python train.py --n_head=12 --activation="gelu" --norm_eps=1e-05 --bias="all" --init_std_down=0.0 --grad_clip=0.5 --warmup_steps=200 --schedule="wsd" --seq_len=2048
Each number is 128 + 32 x the weight over the matrix's rms, rounded and kept within 0 to 255. Layers, rows and columns count from 0. Numbers have three digits each.

# up: layer 7 MLP up, 1536x384, rms 0.216, rows 1009-1137, columns 192-239
# down: layer 7 MLP down (transposed), 1536x384, rms 0.17, rows 1009-1136, columns 192-239
up1009:078077164168104121107118131113106107086107118102114119137100123175137165097091156196118136096107111072123163148132111166144183110169145095138162
down1009:125110120133103125126162108051125142125082217066135101126135151168101131157102175074077039127173126101118119146127130143119136075070067124155147
up1010:174080137081124095131141173100145145110128161183100146156185095153096120104134133175150110101154141128112090106113183114098081106169183161112121
down1010:153160145231113130172114088147101139163176133192093137104143166127080084112127173114125106136188160091134119162154102145102170149122122165133148
up1011:149139124117121106128145131103107147108105108103110121091141152159066128147136113109134101156146127158125141116177177226106120143077057163099140
down1011:128161157142088187123122183091066158107152114112168161123135131082153089160093102162130123201117111113155147138117102058083146162121134157084164
up1012:195088161137097136168164081124086129168123096105120085109089117165185154156059130162163111168133134114148145118073122157129143105143140142064126
down1012:113141112066116181125130102172067122132128156173165106108182139175124129134090070120104082110147095145113151143103141091181108142137120131127106
up1013:137127085155095107128219154120089102134125117140141137145117147102126101119119105131173076100080210155164103116128153077107139113123129160132136
down1013:128144134096143097117109143172187142139082190094119107132174124145191142121120109170095120113111138107108123141158143090124084180154140184116140
up1014:114039153105163130122091119162121132142152109161053091103145108188087087126116087139166168122089133077091098105149147118136116106070086116150100
down1014:087108131087138145148145194092158205165111099107157153107122085128127108093101162112139088166149151162143115157086130139058155123112103232093131
up1015:113100067089146130101077158107157144168131159091119120179061115154130124112070121118080202140069144084128194155137103187137176097117104125138105
down1015:115108144125122081109080071145130150112150152108139065134116131124147155073130118102134144093142098130133164157157119150170137134118106112167123
up1016:155138159108134140122139148147163194113100137133118166128193131103158117108130110128108160141173132078123129103121103160140093142123139134144160
down1016:118095142104122119121090129163118130119120175115107154099160091143119114123201053089169119150152159127095134157184123134149139139162124125129125
up1017:156097134116109139166147094154147218065112088107120062105088113162096143157133092129135142162134126126062104053137165104100144114161132088121078
down1017:171187159118088160115116093106179092112140150120121134126123155116128079143121095194111087146167146119134135143103096170121166118122156200123181
up1018:125150183135124132139200181123172156153095125145172123114138156146147144129121107139147125083158132160132105146112096099145161076147114126080165
down1018:197114155130100169168152104154127053060123145145167163128113145154159106117144139157088113158153138110075090119125186174174168137075139142121098
up1019:078150168185134111126065126108138164069139163074169154100114097123110129069097159130171133107133095151157119122111084185111133152103167122116182
down1019:125108077152109138113088107110112146151184057110111136136091119191134081131081143131115099104090089121132112113154090148140119097118072117117092
up1020:126124096138133057106121127069161101134147165116083114114143113077118120131114122181132114115101159101115112181141136121155130132158153106115116
down1020:120133070117159169132131150159117117143124128154155083072110170127126102136125143113162124147162164090130110142177164087103138150095086094117120
up1021:129108163106097139109143084110096096152141125136142119110162122164140108116115173122156144122074147147142114109120143184172152098141141120143122
down1021:169068127142124142122166190113159092159111204124083117153120101110150119147147093116096122141194134106097168168174172109156125130141126133064114
up1022:133164095149046123144108129143168101135147160121114145166084131134176122109103141130132125114166199121150120122129102128133186125100108116062113
down1022:025152090079124146088138063142156140099133138112074124084170102097155119146100175137136116098137188089124111123125175132168149160139144148132150
up1023:133118091098129110171164188160070141089118130097141170153133168110079183129148137146097155099177170157123129111155124162083067126145116156091161
down1023:159139171170080194128118115156109154134126108163122154112159106165104211139090117136148096126067172168147127103122127087135118126130171134070140
up1024:135115135125100109089157162109143117100118130126118144092132107133135118168144158150104148148167113158123143115175217180139098100134145122137111
down1024:145166151093153139141086095129192163126143090138136132081143157148086190181087109145149085065145132130108153127142113102106119120161161143145133
up1025:107130122127129225137115162086191121124163180142059130097160110172070137129078162166126083143161094072133146139093088096163156109082153129056144
down1025:163175164094147101156123142115081128088124089116138203156092169124060164157129181128138128162146166116093077133138150076056101138103122129125148
up1026:173134136167158136071117131091134158199147116095141142141133111169136189112150141139143110080122153075122153133122142144091116119084147089136132
down1026:114133136089137129163136094120146171133130133156156145154153092115121117136160067136133137085157149158093149073144060115157195115121132117101130
up1027:072127184106101082090151152118143146110122119119179110100149132132107111072091147114167185137116146133127101154128150057137069153124089123158196
down1027:146077125129104160114117097121173170154168106062112131124173058164121124104118094101172131137091118163118107123108184147122135178151119150155088
up1028:154143123185215078136150204152180130116177100067112088126163087155055078161164173181120123080136116129169167172125127101118113114101153217172063
down1028:151133140135123118081066148106172176096114181124163133130124132160144126134172178090119122123099162080135100143106096126172147109103083142093144
up1029:149196099168129125085107110178165145084177170111112088151094186138073147148129152163076129188075154071101132140120125108122119126172163190184123
down1029:144118105085144082103092137098128132081161108139141141147133141118162051065110111101088136125108113122164131100179130155149114157178162152120148
up1030:114034193093090094141152098106088149102146145164111139112171138118043134111061207090106138136069153124156147070088135126128209179185072172165112
down1030:162137181105147120229194154099119053087140085089093118202150160132094176127139131183143093077106144101123159094085153168147135136131092158087152
up1031:102151169063114070156184118167133095160176078116149100130154078168120173126100187101038098137109162127119157093110167165145103125106122159110146
down1031:145134118108189131139150143156127143097127117149104122103210089059123117163182182164167154165134113134091147138130159107080104129108116191086123
up1032:124070134124126124116136134152118151079128105137144051104105136119177143114084118188122102146136124147109067098184166080130148108085161153108092
down1032:192067120111139172178142080186117096092179098124154131097107110080124178124081122161144100118160101156138145107031128127142142171132103140053122
up1033:115094156058123142133108136082085162090109098176171126117096114144141160131109161142127077168092184123138170173140155162126119131180153110136158
down1033:109111138158146119135127143170151111115103135108121109145143153127104154110095118135101146124160147129140122125137113148120091125131081124096118
up1034:136167123143080105136154148119176174125116119102181093096127126176135098137083114121133116191134112140188108090107100179126094112174138147164092
down1034:105118135162172126190122132119114127117162104163089107089116057138087115083093113164079175152089118125095098092125171122083119140093084110143140
up1035:129121197106203146107133143190053114147073127093133094103191198126138112170169189147095080144189084209069079101113110103170127173136154164143172
down1035:140100137075095121178130108100156112150113120127059137133183119072145162155156135145115178090100120108113139116114172120103067099154107156151115
up1036:162093139122137160141163083182108125136153124144097127139143129159105152134144149163128124075147184135117169150097127118093140164114155122120139
down1036:161165138119165071148122123142149113165069126150133110120064128091136082129143119085221132102097130113163107168104153113191074127119094191119119
up1037:130117080178063128202117127186089160112115096108150068098136184181099158178108108130100131092180114128158138124129136155137144137114160159110125
down1037:131112147152105132169126172083118114102134111131137074155125134150134130140103101152168128158113143180171115112127124122142128104101150176100138
up1038:130095122115111128180132141137145127135139178142133137132118164146143168130060126137134095140141104131121108146109205099180182055126146147130136
down1038:139128169128138119136129129177136134124112156153090137143124140108143088105123116138116131134122146141121107124149099103098130126118090110108158
up1039:095124138145143143123162126124110157084135130124127140078136134144115084139134065104137084157166127119119113178160086159119087164123206128099116
down1039:110129147117141124134122112130112101139148097133187207071155085138123140127117156115135110094141138127129145108113188114077134131128083101138148
up1040:132120082105070095108197103151167078094156115106156165109140160129125125161136183111142068192165144128089176113157123097080153109056134160078092
down1040:103153160145118097142128109175079100131083150128144114074127126173130137115179124121097148140168116172176116215122207107154071154195131083144147
up1041:126146136140091145164132161134107183132075130140111149087084099135112113150209117123170102131177120134129057144084188127140078174111125121083117
down1041:130114138103139125168122085195107145149115093161140089115169149107098065069167163183140084109128103148126088091098071162090125123175089107093119
up1042:183158156146149105135139154141182155089156110118180137065123129066190101169130157140064131112122177130154161189123056087014094167153151150126107
down1042:087123117101187115125114067031149140145170116080167203099087109184140175089115152151202165101168096086156102077140111158165103119141092090141181
up1043:120130159186105125123096085115149122129143129111107126111158136102141068122134161129114160083131094139127150145120076152130075105125173064087000
down1043:104111119110108108126125149143190140144130095151135097138126114179163138144109098168125144165189086163125131133088145077128160146170143153125153
up1044:130139139110120112149114082150115098120138101087119102082157132127119210120153141086114144104147108104170128160135132157190146115128120136141135
down1044:101152117180171158113118127122132111096138126154094178139053099122109126145090150072119131129083102164092161186114089095129131143162212119121126
up1045:173086130098135163132128104150124166109103166134132165105112165113148109170113103149082111186114168121151093073133086122109143115195131149112114
down1045:103122171122121087157113218189117056112129167165101145143109096143176167103149088166138122104159140122135187093122198156166128139096039161092131
up1046:125044166113116114140128125121113103114122162072150171127151144158173137195067138163157157112131134196078115110125083103121131109099149143128073
down1046:086144068120119168108132184047146154143097118131176127157086123180104128123130109096170146079130130111173103116141190196178102185100137104093136
up1047:149132153155173136172134143069131128108113132148139119086189085114043153102231074126076152075168103162112104183113156101168146166110130139102101
down1047:119027126146120100126141113075111200128116073125173128197156089077082170142100112114145161121137163169081134096134125092185157108159103113098106
up1048:119078127122125095093142155099163097123100134163106091119139057136077084119110113174134133147157150160117115120144081097122113114106177104109172
down1048:087127065077145133043139135100139059140152078131188170100110160159114077171109107107177127145144153110082139172161086095151124172173121145130153
up1049:139168106085170108090109130188183114112123116115119108093145100087170128127111136079095097166163104107119162109152172130093119163154057129193140
down1049:103081091102144122120150149141116156154112117117085156091098183151147143140104141156165131079132119124124116119118190103191113165129082143137149
up1050:112183150105166167128131067118077177129120148151134115142172139152093164184086164140106115194076111128124150147108184166103172128156126151090144
down1050:148029135161166114077130187090111117129086144115171138089084134178123150095148177090199089089177117147127072201119189067165111058096130059129074
up1051:118135113081163093144123077131065091103155170142112117118132110107118073162120155125200146179101121150119088090130161133177085136166114106101091
down1051:130111147115109160128158171134134145090112093168142086170165141089132108145122087127087149116144135147167147183132071103124088138081112174158117
up1052:096170171162149128114188113134133093131057123069101161127100125176107111110132142141149121160130057169164179140113142144108139120111135116108189
down1052:112135148133176109158155143109161169137129101125148097070138135158150196114147118141183153162122143081130177096072108107087185167132105109109106
up1053:110122090114088119106098072181103144114098102168060139104151094195157137157178135144131172091119133105108173164156101116161100132148168095196083
down1053:126156144136073162081164200158097152134138160114174153156126117200115175199150136065109172138131115091109105140113122140175129186128153127188062
up1054:189116139118071109154182110096143043116134145106142101118107115172120158154145132161104104109120187122109165126114077120163115134098100120086129
down1054:107102094157107200123114106070120071177187098144110112120092095134156144150117116095104164073113107102138134119121079167148157112130137131134111
up1055:123132145103050116195171111146100113061131092139108224148119112155078155149070090163157140115148053148083141139068085148166057090144182161182152
down1055:123116137168131134137080098161092090137199126113089136091140091176091151116133180065155157115143192161124116186114069101084143139081135084075110
up1056:092066118119091120127145152204156098156125138131160136163126080074099106114136102163202106121146133146108196165172168094159109145093101172177106
down1056:084207070122063154125138109140108178154109112136144154130090114167128135120176131095119150135155193184180152146107124119163115157135147138076073
up1057:136133117171203102104128209164077116122034121152149130139115100146083121166139131089165085120139175084127143157105164142234112121213108133113172
down1057:081145154129125126175153128109154093138097172120113161114192150148200113159126166227116121153111114156104172118155131157087146172142148104156127
up1058:150117189145118108206139117162056145203171119075115165142136107148120113128069199161166137076192124093126115158134172126145135174158105083134147
down1058:163104134100140098175122113232090130120115102083114174131200172147079105132160151096143146086101116120190120093079121134172163130093079092176089
up1059:115160151125056176098125125171082100193148084100150085159119149114154139137136117128107144121142137149128106126121124152074146101136119113106166
down1059:058131135091170180137127166108177083113129107160110147163140058114085142101162145098168178015127152092073136104145156109165212167152079046134142
up1060:129134159138123153119115139198182128161154108146067141125129097216146165101126149104047147137166088050119088025088121103148154122109085160061143
down1060:155117138132208183094121082112094105132153124114129155100123164122068134099133160163161169107071062181171154170160107186110106107154152131132143
up1061:133091146104188085111124152125165142135124139166161093182098136129186125128169133118125084135127168157101122112170138093160165103146116141134109
down1061:094187155140094145131113116126138150121123137155065122093115104142097076111099132104132116106145138159144136129120115114141073153154124142109127
up1062:113159137156128174170133170153150134147141114132086084105151064124164136134186111091099141166127091184114145105179070181117166114090138136187125
down1062:133163124131080124128131136084133151156178120160172024127109122181096078068190117113071054159144088069095141140105130161132171159116117107118170
up1063:153134102082125085125115163093194185167160124129175119202104131122175147113093148153156076142111084140117082110104128156114121126157110142137017
down1063:136105141146103129145109071114092140130145081114176146073103146094171095138157116102161127131115132131129105115159167164118091173073138123114149
up1064:106076116140127142160095123179132188138155169158178189135129114118134125116110151155124169143118149072101157136132159097095152118172118139154140
down1064:116182114077062153176108071053104121118096096106136080175129126148140086139115186139148115150132124121153118186168095103138136064124130094036112
up1065:195148089115148080145155063126056137128176101143161179129161077112123140111177155137106134114115171146108114134140112075215149132090101184118133
down1065:081158114103137074141126148171124083149092135142138111067156128145137125164047115092162137143139137138104108172118100161115153174150156104144123
up1066:087112180077157108079097135146165088110129173113105051101147121126092169169173114149129117186110120130133144082116164057187157156207139146160102
down1066:118147147132123130099075184117107099113085091110184075140143089144139114096187138110087078097133140151085144063083107098161164161123121189087134
up1067:134176103167122125179151113126132146126112164150118129105086105151132161121140077101066081123187101112149090145107095167186122144124169179092113
down1067:120129084142115081188128112114112062179109122081191152118086115103110127134157145115156121103137186096123083105153094127152108122119075141079088
up1068:133125064159087131123143101127058078152129090108147145163156121139117132168095103145113143093148137174091120073125127180118107170126086139122075
down1068:189118144177098159103162193104112192194172164090119116124087136153186103143090142156201108134107107130093125157135149133124131204174126108162144
up1069:124116128142124114133121128146106139151148057114174120152161087152167171157105114138144184092100119163101109137098127163133202122104125105129158
down1069:087126121135139078094156113179141133140126125110134089109148163142156122183109141146141126163145120131102072148104136063103169139108121109164102
up1070:136082123156108084197089104123115129115092109133112123104150170092115146162099176094132146107096068213106067153145075171098182088097067101065088
down1070:169139127175149147146209134094112120130134156103179150139130113186088165184068119122202111148083221191066111160138171106110156117184150138142139
up1071:146122066212138118107142123092155159064100111117056118094116151138207105130070114195130091111150099085146114145119154126047118143108109108127077
down1071:132096162040139094093095176098089161096109099119125119110114153146147148109116101128116140159099151142106131123139162140125145118133103127160118
up1072:196101119096075110181128163115074098162079134124117129202126127130092158185109145147130120109115167170092113124128125114123065170128149140113125
down1072:095065109120126187132135192117106078084136116129147159161208113129158125106123122126136128089127151148130083085132138125069089115142113118101077
up1073:076137145140101115107181128088203175133136059131107131128122149115158068111099064191122112138082096192161040121121196144126143117159106120125130
down1073:134096101152028124124142130073101107160161109106182176134103142127131107169075088084160107137160161177118115099096087160143099139106119138155091
up1074:102129152179152155116136120095162217197111074106179166182139096149086065150102151166094101155125161115178131082089160139113090145135168148126187
down1074:118115110117077152098097131016100142095139024156181112102138185059145142145176102176174098169125110145124067188141140137138116113062112136105155
up1075:142120148089097159112170113119126165116115115149067078105174127142106142103107086111109140116170113101104078165111118094160146159170119060094171
down1075:103195133145142077139110127162097104114148143124115093161087126169204148196184157094129138180091086154145162105126158147118119148110114095108130
up1076:104126108111107121104044177062174146094190145078111156109151111151115140117134120117132142125104112101163160106112135160179099107083172108163142
down1076:178163109125124133120110067176096134070143127090133192118083187156093154099130121118117089123082182133132113147091144095128154145117110128121196
up1077:144144110177130128094094172126164082163105128133113081158137148148101097091114166070123096156123172079151134111179116116124076151074064174061144
down1077:127140136032127170110135105131091151077105141081102065210118157038151151116207137131138105090136123161118068124116131108133142140131139128157131
up1078:144154077152114085087159100139185094157115081163129159115091147134084121163127155116139146198116141164065117137085147125118136112153161155140130
down1078:124142111121162104128108147130132122085106138124133083135151182069106203142156155094129110113168074163116142098131114117155169136093119089098142
up1079:131197134131082053159109105103070165140154171017130116162083115113139153144098123172107078115175100142154092111108178173135117103111148140065165
down1079:167153137153152154134123074190126153088145131093171184168128216157114082154139157101119163148168158137102126176232104121133202155126131101127129
up1080:135099183185140071106120130126093048139151192133167131165119152190157068115122126075073153077079213114125132111133124091064172107154081101130142
down1080:109104127125121149095105132114146142135124147166132144095116127180067119113099163128144081153109133140122158123123122187186193139150119028146093
up1081:217117111121140140131165138155075117069170100119125104136160112125084084187173120087189159138120045097120174159106110142152068129138139148144083
down1081:123157083176115141129057103130181120087152102143117084243123130130110159183116171210117120184116127138100171118168091157146129129120113135199123
up1082:168155102126170121145088103156107131121157157115095137096121109155061136142148129091195145075139121173175122158117179163176079082128160146118113
down1082:166105128206179123133108178126107127132115166148121138088075123100088130082093142077148147097173162169106130128171050093156083235082097123137116
up1083:073190155131124130131106124205152109139111126145134174171120150133070153144127149092120078127124126111100111098105059137121139159160177131150153
down1083:147104111133128133106173127094095120153105117093143094105159086101138141106127147120106088114196122105082144127156139175132142106134128119106146
up1084:180108142106137136066127120119096080127115082131107145091144102136116020138103139140110103132117074175185132143132106124120134086130143133198154
down1084:131167101181100171141130110128131144128161127128151152141098112151119112121162133094158135146190142109098143063152130144126103128109142119131159
up1085:093116148096078057124090118179079115061118140127118152106108085174128136162092059111112114136094119058120103129068127179109200186107143152103125
down1085:107085104140124117047157201092151159145107146139114138171159037107189106152116117133130119112188097128112146157170104140105135163101211140194116
up1086:169145156061114094156160135120137139150075131151080125151101185119134095140145120097162193166144100158097123100066180167146159126169121123139163
down1086:156119170174132133176131123169131173017138169127115149107188162142082130132071108147177183127107140122044111148062028139163150122124155125129158
up1087:172170089108093163179179145094052131124124111104182098183124072111149136149156153168095158153098161204166112167159099121117139087095157132079143
down1087:104143151103148082094154135102115090136130072120089161092138103139131171108104115178104175128080124058114141137095120134147094100162129109099188
up1088:112085141132137081180142151094196136123130203152054108106164098084105092158101082125135154112142140142101108127083145150040148152150157064138051
down1088:133091133111054112113124162141108118140120177143114115099090140148112154120112140145146126113177093119145126152161136097104127150123136147191122
up1089:109145133120177112129135092094091101105058005135152148082133167081126133141130115110135111107177119090138182142075124155145105124128144087167181
down1089:148141116125176127116128135088126110101156053098116161073144162162092118137114121141137141142127215087150134144156109149050187107110109133129113
up1090:147185119145125130114154000121087141150088133165190141136165098077178059126112099090107153090115117103130135089139106159083085093193149069102135
down1090:130117143129110098118142096111114064132093094132137125086114114129185146175165154108071131100101096202076143128143142130123078111111121135135127
up1091:144068123182126110140096150171153123108100120173157119124149123083125090138150202112134126057071155139156115182155132190150106101134130174162097
down1091:126131087085152120153131150142122150133100165132111170137126114079122140147141104114125166165105130162067088149098126138103124165113058131110152
up1092:104134164172136080109162124122157119130155147094159132103126121123154128167172140120134124105095119138147138123105137125111153158117186140124123
down1092:087129135121148134125086156169151104081096117121090126111140138120118102114101121134088141138121125161119091134129101115115121140113119139114142
up1093:109149123122120079199083062203124157186071136100121137074046137188019069154157128099093118097129149150137144094113078205157165074068139177142165
down1093:073087074121147153123132168101152145138139098143124102085077190079176102123079192158113197152117207112071148086123114158080145141149144219124081
up1094:142079118086093183170132173089094137154108163151153140118081140091125046130184123101175108132150115185142144146139100114147196106169124109119129
down1094:141062117095104164157138109149135132150151137111138163189112102142142159133146158168146089162119125133081164128118143147089076169147124120159131
up1095:181081115122111115146121127133147110056109130100113140089123157092114121124119163163144094117115200098112104162142165115131120141093125144107153
down1095:125218127160129190106134118121130125104158107146184107155130111068179140071121118115164082135173205185142159172117095146090154133113074158115107
up1096:164148166099087100179147193171137050144102099101119108148084147173110172159072147105098113142168119078102137176087162094105139153135094126174091
down1096:106089134161108145097109138133130114108152100119130117158075099111169127141127188059129111102161153123137116142162164140123045205162171133151101
up1097:124121071128104189163088147118106168122082105169147211100173157113114125070181133159159168058140148128129140102123120110136095085055079077094136
down1097:134108147131115115142158105096186174136128093189124147106117165147120137078150142138114181091186077136115111117123140136144179088168175108171118
up1098:130145108159122124190124134054146200096069117112115082070155124105105094120153053053146119182174125122114132115161070124167171078075096140119158
down1098:124142136123168170112141160157164124113110082121140148130093128098128130130106112160077112140183099158054085114123127106061147142121123136106171
up1099:115136148132144123137075093152112106126130091153146090176137059139170138125100116125137127119147146125087041127152116130152101133167154162115169
down1099:116138111138120123072083149162141136054116166154152088110120182113144128132156163133144101111133121077107064157162176076123120092133152096127146
up1100:141129130136121127104152173109138096099179110076116138141100113118066095104088135129152167122112130106155103139158161131111113159123080133125160
down1100:130128135127121160110129023110125168135085125169150117108082137124163095121146071112109086139173070139131134154169141081135110130153175156123158
up1101:114119122140167114138122160128140121161129124137096106127138051104094131161159144139150141170117132083068082095102148108160100090174161050139158
down1101:052138119104124075092114138098158158247119097157149120156130108120114105115163089194137160122157115135122111178057163151101142076214156092111084
up1102:112114110140114130150137101094163193141134076124065083078164111131150131145101119172118127108126121101172088103078105111156133072147137154127127
down1102:133163177163087088133179121131153115158105143093177120148101148105134154162118103147142126178116123149152156168111143108149169218140126103132075
up1103:174120150131144083159147126131149187125069153138134127149094111121105091155148164155146167148113165109134116116194167140113123139185117140061172
down1103:144190089102155071120129109107125175171172136142141076186116179091135203125169059134117104138083094121231134050118111119103065110135026133138077
up1104:118153143079113141117092149176168115106161119075157196095106148120113186109165088171141160102147061109124085164090127184139079130183113091054142
down1104:100141094131191131089108057121140136100158044127203066082104189110173130143128122150069197117134131144172141141146144098109084095121137108124139
up1105:160129132085056102140116137129098154132110163130094145119181163153184088190125089159099193140116185117069124136168096166190086089129200096106140
down1105:131185095095120098084159173127162191146115159157100123122050119164148125136086115117128109091113145143160121148170196129214102152142147135162048
up1106:073110089110165097083158184162134109132151167134108145108208114126161121121175155126154128181096054156136113135092150164133139147104151107193104
down1106:140099168065124127140131091142129171127126125120129204149109102154105158117109167188190164131183134173129149197092137181119087086142131126152153
up1107:099162105182145147059148188131062179157112142111124088126128079131121108110161135124113109076105110112176107093181147132128047137187159107101116
down1107:109126102094107176078178100058133105124174135183192159127142138089180108179107080098137103121141158159129155168117121129121115083172094152124125
up1108:090151126164110152089092141152141148145161130137188123224098195104096173062129147090082168124132073102164154137112116161156111122105117160113100
down1108:073141144176142104148125141111157078121180150097128091158095167157163119124142086154131122126157131126113151155144096212119129111189060139155174
up1109:130184138106104130130151128125143147128168104098059140103148115154134123150157129133138146134130111143094114151062134108100151121168117125128145
down1109:108089136090073154106098091090147133144109112142102147128077170150065118100160161137126102114036122107140113123184157151119086069106100130163087
up1110:115075168096101156153087103151114152060063155113117133123136161176101111114168163131170122150105110149094094139133126108116125138133161097112156
down1110:125122185146136124139116114066112123072200161096123137055155146126116115174149101112157164122160186130099131152134140146054142157110098149133111
up1111:113118115096138141116116117105055103115122139155143115097208178094100128068200126188051089159110154125139106158127116152140112097126112200135113
down1111:059131144166094146134137123131127133108144095167156157172109111187116127150167133115141166107133134163124105145101137078175058104140082174173135
up1112:143129080127109159123129120127117133132089077050068192117106137122169073096123185127189136150073176132140090100077119126119163142121130123157079
down1112:137157054149150130131191104101093119176109107102093130110147096094101096136096066180159138121126107110154143132142151141109174129133080160105113
up1113:166115081189018111128138094157113151120080133150090165121094158130154171144158161170113122177100175130136143121172153094132064116089078057142111
down1113:188150128156128118122139118110172155087111151126131126048093117099136151184141035104167160097071123121162132101138161148114215125051106111138095
up1114:129088023119129121157151173142136129064097110062170120162101123135118159166093124156171181101092128190131130121140140114114180084093101110097160
down1114:140202091080193086174123176053112154095132134110126078158148150128169144128057111121139123131082130055139130123149202122155176131128117079165143
up1115:167105088146106152112204140128112130175183100123104079134127156090118128165146129136141139151068106129113115114148127141071098083152089131140149
down1115:139164109120142066097131111175113149129099099127171183111139204171137120138180098143135120135109148138138159151164158125147179110141144115115173
up1116:148125105137189214157189117162142067110156175120067079138129115172120128173067100130154104134054171098084112081112144206133109134151139137150100
down1116:115160151135084114143075075131132175137127096149125116107146104088112164078121111154140113113149105113108155151146138131177081120117107164143132
up1117:191128112150053116180083128139138179095127103143105132133175154113082111156126103132072121062038071179124097180132154143073147113119106207068140
down1117:110113114151121143066028174113128135100151139155053104158154137126151110171109087111129136127145167137118129121123127136135218136121110109126142
up1118:164159154158117101077074147131170135137129109103127153082144137090181083091184096088134102114095172108181147182182155186126118093141096124086098
down1118:109176171117109144152159096101134162116147126100130165125126144216068133117127104152127152147079125142107084116118142159123131132116098107098128
up1119:123154147095100079099132116167112153107140153177120144121118115164135146147111148119140167036141158164139119148136149143128089074107136094082111
down1119:158125068139087107118155110175132138172138091114152147147141182085166149118165136110145108162158124103101114114129118128063072122138101153101101
up1120:096081083129112143142162114107166097162157097120164138106145110150110098149113160103139161134117203072125109161128122148141147120161152110097163
down1120:155110116093172184120152130124129105144141125142152150158128112085147117117139155112104115141151151105180164116124109114109134094137106090139110
up1121:137165081125115091128118172128116113129190074166119190113154163178124126112125103192158119141196116129119151057163081169172080146028190156057144
down1121:174152146105146093154183156103119135209118104127131162112068140130195114169112162120136079178151113072115113168145139085090060104097051105169070
up1122:101132099138110088143101116074127174135180124193137121117122097093137096180120082151151106168084131182122133105136131100160125119158185164146129
down1122:090135123180104186124080196151120088082133146090117113096089143146143161094101127131150182116118126113121097088150117117155081186074104114152147
up1123:108121198150135136086187151139121156113160104129188093106154088130163070116185113130116160107163110145187163186122155089146081131125152153098151
down1123:153096092181106115160124066163121167142147153161119150095085069141092126151102151112187108105142138128106080076154134118134130208082082146115125
up1124:153153124167155173209147077139131083154136183085088155144131100160106087130176148169067197191190123141207155122115107124153099115154128133109144
down1124:094112118117112119170113122125109145101135101056149077179131121110168150139106120110181125062159130072167181129079182127132136091121125095122159
up1125:192093136122104100143116101171177158169123132139115079097060114156083164140078176166076034165075134100067106159125120146092140173110172077103176
down1125:102140155117134122110123115133137104148136154144103138094160194153115122116084146185173118099117161133115173036151234105100105174184112099136131
up1126:129103128134119178145171141102149153116097112159114128053158104069200141104082088133134142114096132130106133161128152125136129107087162108103126
down1126:159147105152177138153146148138191140122138113118125157152141143131150124123123083127128149123124142172156124103132123123103124135159117120136124
up1127:135208190129130057102165160115108084160141130139135098120156160138152162136093103144082133180113112138156125228111037125123124136138136106103183
down1127:091110064111122130172148141051134152136165138165134130099131095160124128118110136146120132095167157168168149166142188145115103124194121131115100
up1128:133156148066103147152098156171060133067151128117097116122107121150175099169115167148161144176117131069107076106083133090154138119129117111124133
down1128:097170080156115107161146098146066141128129130056175121160105116122113122152126179167060104135130124125162141188085132134096089101090038156118093
up1129:144118149191091161109124156144152136166089126126088126078113110095144123080126089104102092087136142078102149203122124108125150185164102123102130
down1129:185101114155085142165148120113117106114132137117151117175155141122232075157078049096100070158141103070146147152148149130118136072132092128055138
up1130:123112195043131114142128133099106115119113124141158133130184136136147126088139132111095096107111121130134083170077168143077120186087144105173118
down1130:128131111182090104130161131153138144087105141074121100151081088116098111128067122162168121091141142130154130120116053170152142115122156142098127
up1131:111148112068103112125124081134175152082149051124072122107089130112103114062106128182118127147113080165183109139084108148168198077154153146105108
down1131:163187077151073099146148123112130117132110092076099134084129143153199131114127143098130145125151122118148180128134217141140102164204141101151123
up1132:137142100114157071107116101141120134066048158121087132194132119114167139122164132174120096094140101073151135130094121108125116173150119200078169
down1132:159180154144151120175142155123181144188067112122129079114105170093138097145095117142145116089188136045164133157094147132087094159193112148099145
up1133:111132131103155145087073043107185099068176216077076122146108118197116100161075090133106132236083097190072090103178128115119162126029153185109152
down1133:120134116044181072114083042050126156122120146088162127110094114167056127167172115028137224139052117152157115088150070126145170131150153144063105
up1134:135167096128129128138143168170151091152144146037134137165139128127174073116132133151143073049142104128106182107122102124155172103116128128101136
down1134:109146153184072080111120121121155083127129086157103148130131078141134185126135113124115101111101079166118111121128141117099183125161121153056100
up1135:103158172132152060083103129141072099091110113174128171083124134140140186161123147111147148140117074105182103076071135115199152089149191168165093
down1135:099152114112177133118133113117130142130081110141130165048108071113087071113098091082097170107176092103175127119136108142092091110149084080092078
up1136:153199079138127099097092135123100075114106107177103133049102095088156141070166074146122188079115099081131101102160089082076138069108110050064057
down1136:114093089100099147135121182070154133133168064081125124129126164141097158108098112089125139110083145098159158153135092154175118135083166125094121
up1137:105098182036132119166118073100142115155099083096109095102133116159127082086145138187131079136147110184141167105137119096114126115091162142085109